Part of a small language model's weights.
Size: MLP 1344 SwiGLU, vocabulary 8192.
Architecture: no biases in attention or MLP, untied embeddings.
Training: a variant of Muon for these matrices, 810M tokens.
Each number is 128 + 24 x the weight over the matrix's rms, rounded and kept within 0 to 255. Layers, rows and columns count from 0. Numbers have three digits each.

# down: layer 8 MLP down (transposed), 1344x512, rms 0.0414, rows 1310-1316, columns 128-255
# gate: layer 8 MLP gate, 1344x512, rms 0.072, rows 1311-1317, columns 128-255
# up: layer 8 MLP up, 1344x512, rms 0.0765, rows 1311-1317, columns 128-255
down1310:081079101073151130124152132155117131109149135095143139065117120131151143098103166120118126094131117115115172145114108135154149122156125093136130098140126137089126123152193144120132109117106127134102161126149105097163172126177142129133121115129139150150159135158160178141154117126147172121136095109151101142155115129091127148139148109089128106150124129063093168141118140129118129142141
gate1311:148167155115118094146111135112139160106177152133124168082089123110101128127120123185130089113147117169166131115148112082135120129105186143148173140138148127105119144096101168114165125140109150083093117149103118103156150156116134124135127092080149136118148113097111130137130169158112144088131117144135130121087145106140153126146135160116105158123160105118117115156151112155126162146131
up1311:082145106128129156140160136138085152167134107137169142127123160102110165148092134086107100167141113080164132179125129135111128144140112098128121178136153130175097122159153070161140112129105138171132128117122163145065125148124140088167143152100115115148080173142152163170091102090122135154120102148109089108138151177115110142080156118091148145105097130157144131087126150086137117117133
down1311:143130136163147109111110120106125102141096142089142172114123140145143100109147096110112132140109149134098136157137099101132152122176137084142069080160121143152109134146136149151098150088153127102163108100161139162168145080115108128138090102140115105123115132139116119158143148107119126143117141084152090149117121150123132074131113128151114117166116119139169144161074139135088147116165
gate1312:129104193130118112118103117125089156148153122112175130109109141157138120157093111109153138148145117159147087126139112087074143119104147143127118193100163143129087129095124107178075138132134082131154157119142142151150137111142161133135139118110137135128124161141150118096133145134152126186132115116100163118121150088113134130135165164107132128103166161144130150134113135140128124110166
up1312:140115123130137157097150138149124137094170119145145119167124157170102109066150109133127087131114114151110153135119131128120063111095156132122104108170144151103124122093101121149128148083109119094096074122151169156167090124128118143173131151133129106110099084119146161127122120127135083129135142145123108130119178112133122098135160083062164112091113106164131135152120112128104141109150
down1312:150118155093160134134118164146126149150131106124142143120093097105182153118106153129177097174134136085151075098141156140118123136135126154123105121143158180154159127113115138160121124139132130125182136169184139157124157117123136162100115141093171107129147100176155134121136126154157138113074094133111115138133117140112119140134140079124147119117172165163113108149131154149096140116159
gate1313:126138106110132113158141109159081115131142129097134108140148119155164109125157137142092128134141115128118139156114141147135121092117090088087160130189138118105147108145138116122171126109136146126127090138121134132119163161139175122114090123136106152110140114086126128140134147156130183115103189124115166138108095087128126163124109142135087128068142124117135140169100124151130120130141
up1313:131154162160172136110140179103110122122091111139123122128139161148136131161125128139153117113123096159088110118164106122119093128131157171134088112152108096126127130128112177093134166084150088078146120124159189132141099110131160138087112160171147126132121175153136140103138139156110093130120166171116159122148179162116128111129075157134154148129100159132139180142139107140158155087127
down1313:126103136111137192111141156142112124117120138153133139117154112083139159081111123139130134111142098084193162103088137141119089156129109134126118127091129152074135145155141093148108110116129078149100134125136089136139124131071102116141162160097124127120138120139108095126130083122133128110102115135100083119136098140118106095117119138150144104110124098127132073162137119122128127175114
gate1314:108133140158105135125114119131123129144135093189098108110131151128098099117170100163155061129137136134148124122156146098156118111121147138123126118104117044087151164118150177144119127108133112105162119107113106136170129139103126150116103161168105113125131107135172122150113155130106157097100136143104121113136155131111140139101179138156149095129126139122105114095070120125152159103126
up1314:124089154165143154123136119114126134104147157152046174150133074164094132130116094123154141071107100122117152138112138113116125138130102125141149119133107120098143116139153147143207150118169096107146116078114118149141093123147171134108148122111093190168084152117142126136132142129140160153120127128113149144112149121138125125108156152095140122143125094136074147112077098161123093084154
down1314:076135108127105142150128100123146067138109127141122080173136114092086096124177079158118136081120154178124102116110119132152132150121142130150096123177102113129082104149153120146125135102059126102132100149156141125113140133194202128141127113151101131167126131099116170148149113155097130145137185101135110103144127116127119141130137149132107170147112103112109129121095131119136129114083
gate1315:132143141129092163154139104171156113118103138144124090150124117142094134078135114103118136138095203116129155074129089105128132112137088132108180130127130125080149103163157129065117084114154096102085138113075104090118102135118111139115163115096114120137117085158140064090127128134131100132098143124144155141102119114112170153133128142122171151140157173106148161110088138128127104098120
up1315:096153143188116134127148149132142069190088184164151146129156078139153143155139106135124163122112136167127138118122116145191150139143101138137117151128131149121126161088124113169101165111147129170138174132151116160113125150132134086107170132183065116129143102119099093151142113116126108164127111145123122104133145147103168134125093167132139103126125108101132089119186108118105041149093
down1315:065117146148106181135124112090087132122103180175179121139122083130114120154148134131090160166140116106141114081117109130132150137160093118133099131138105163127106136113166080076149108061167169147157155105126134120142138111159135143142115132154149124136121177106124065099142130117160116144107177134120126138097142151085111155142092110100141121143130103144165112103132125146104098126087
gate1316:114104163131095121133136125165067102114145106086155094150178124099128131174164127121093115116147146142151116085129131093151113082128179127080149102132126134107161136183082089125144103150140103122127166124157126142122160128117138137136137136086103115118131121209098133097151184134141113155149104142152156122126106122143116176125156157107143129099169145174149114111149138146123084153126
up1316:143122125130133156170156104133103053170168139148096161111143129123125115093126135114133134118106138159183139124161159122103152075147080174135095137114139106124101098132096094168156125127124104099115173125140120143129127129178155145113163136122102178125161133149089111138125135097141154111164121180114123125146130095147171124133167136155129105106077142140092145064169117128109111120141
down1316:129107135149106156123138102077143104134106141165151086106106117104155148120124123134109124092144097093133115103116108144167134145121177118111110090161116138155127126137125123122134114102123112129099151151081145119114097183151127093125093134115158108118135146129168192095154178147104146141156083128188130131125094185105069107143108126128134120100173100130120107175076131114139141088163
gate1317:122155106115131116138146133075125104098135144170152125151121108130086158150133157122088121125180157158120137097101061146099129130129148147144058117184108097128143121117155126065129103104110136170115147104152087116114175096130136109153118072090152135153120151110140117180117135106112098142120122158130109133109107131175182134147097101116127151184096055152110149136115108124135101070133
up1317:189146133118136174104151126152120090119159146148133138125126120108133120121100103085142097149090094110116050130103103121150085097183126145112156142101121131156148173118140135129121116153145134120115140138120136129136129138088140110175131161133116125115165111141108134158116142177097166151134128101121126108105103133063143108116158087143119116122163152149135122136111083145140135184111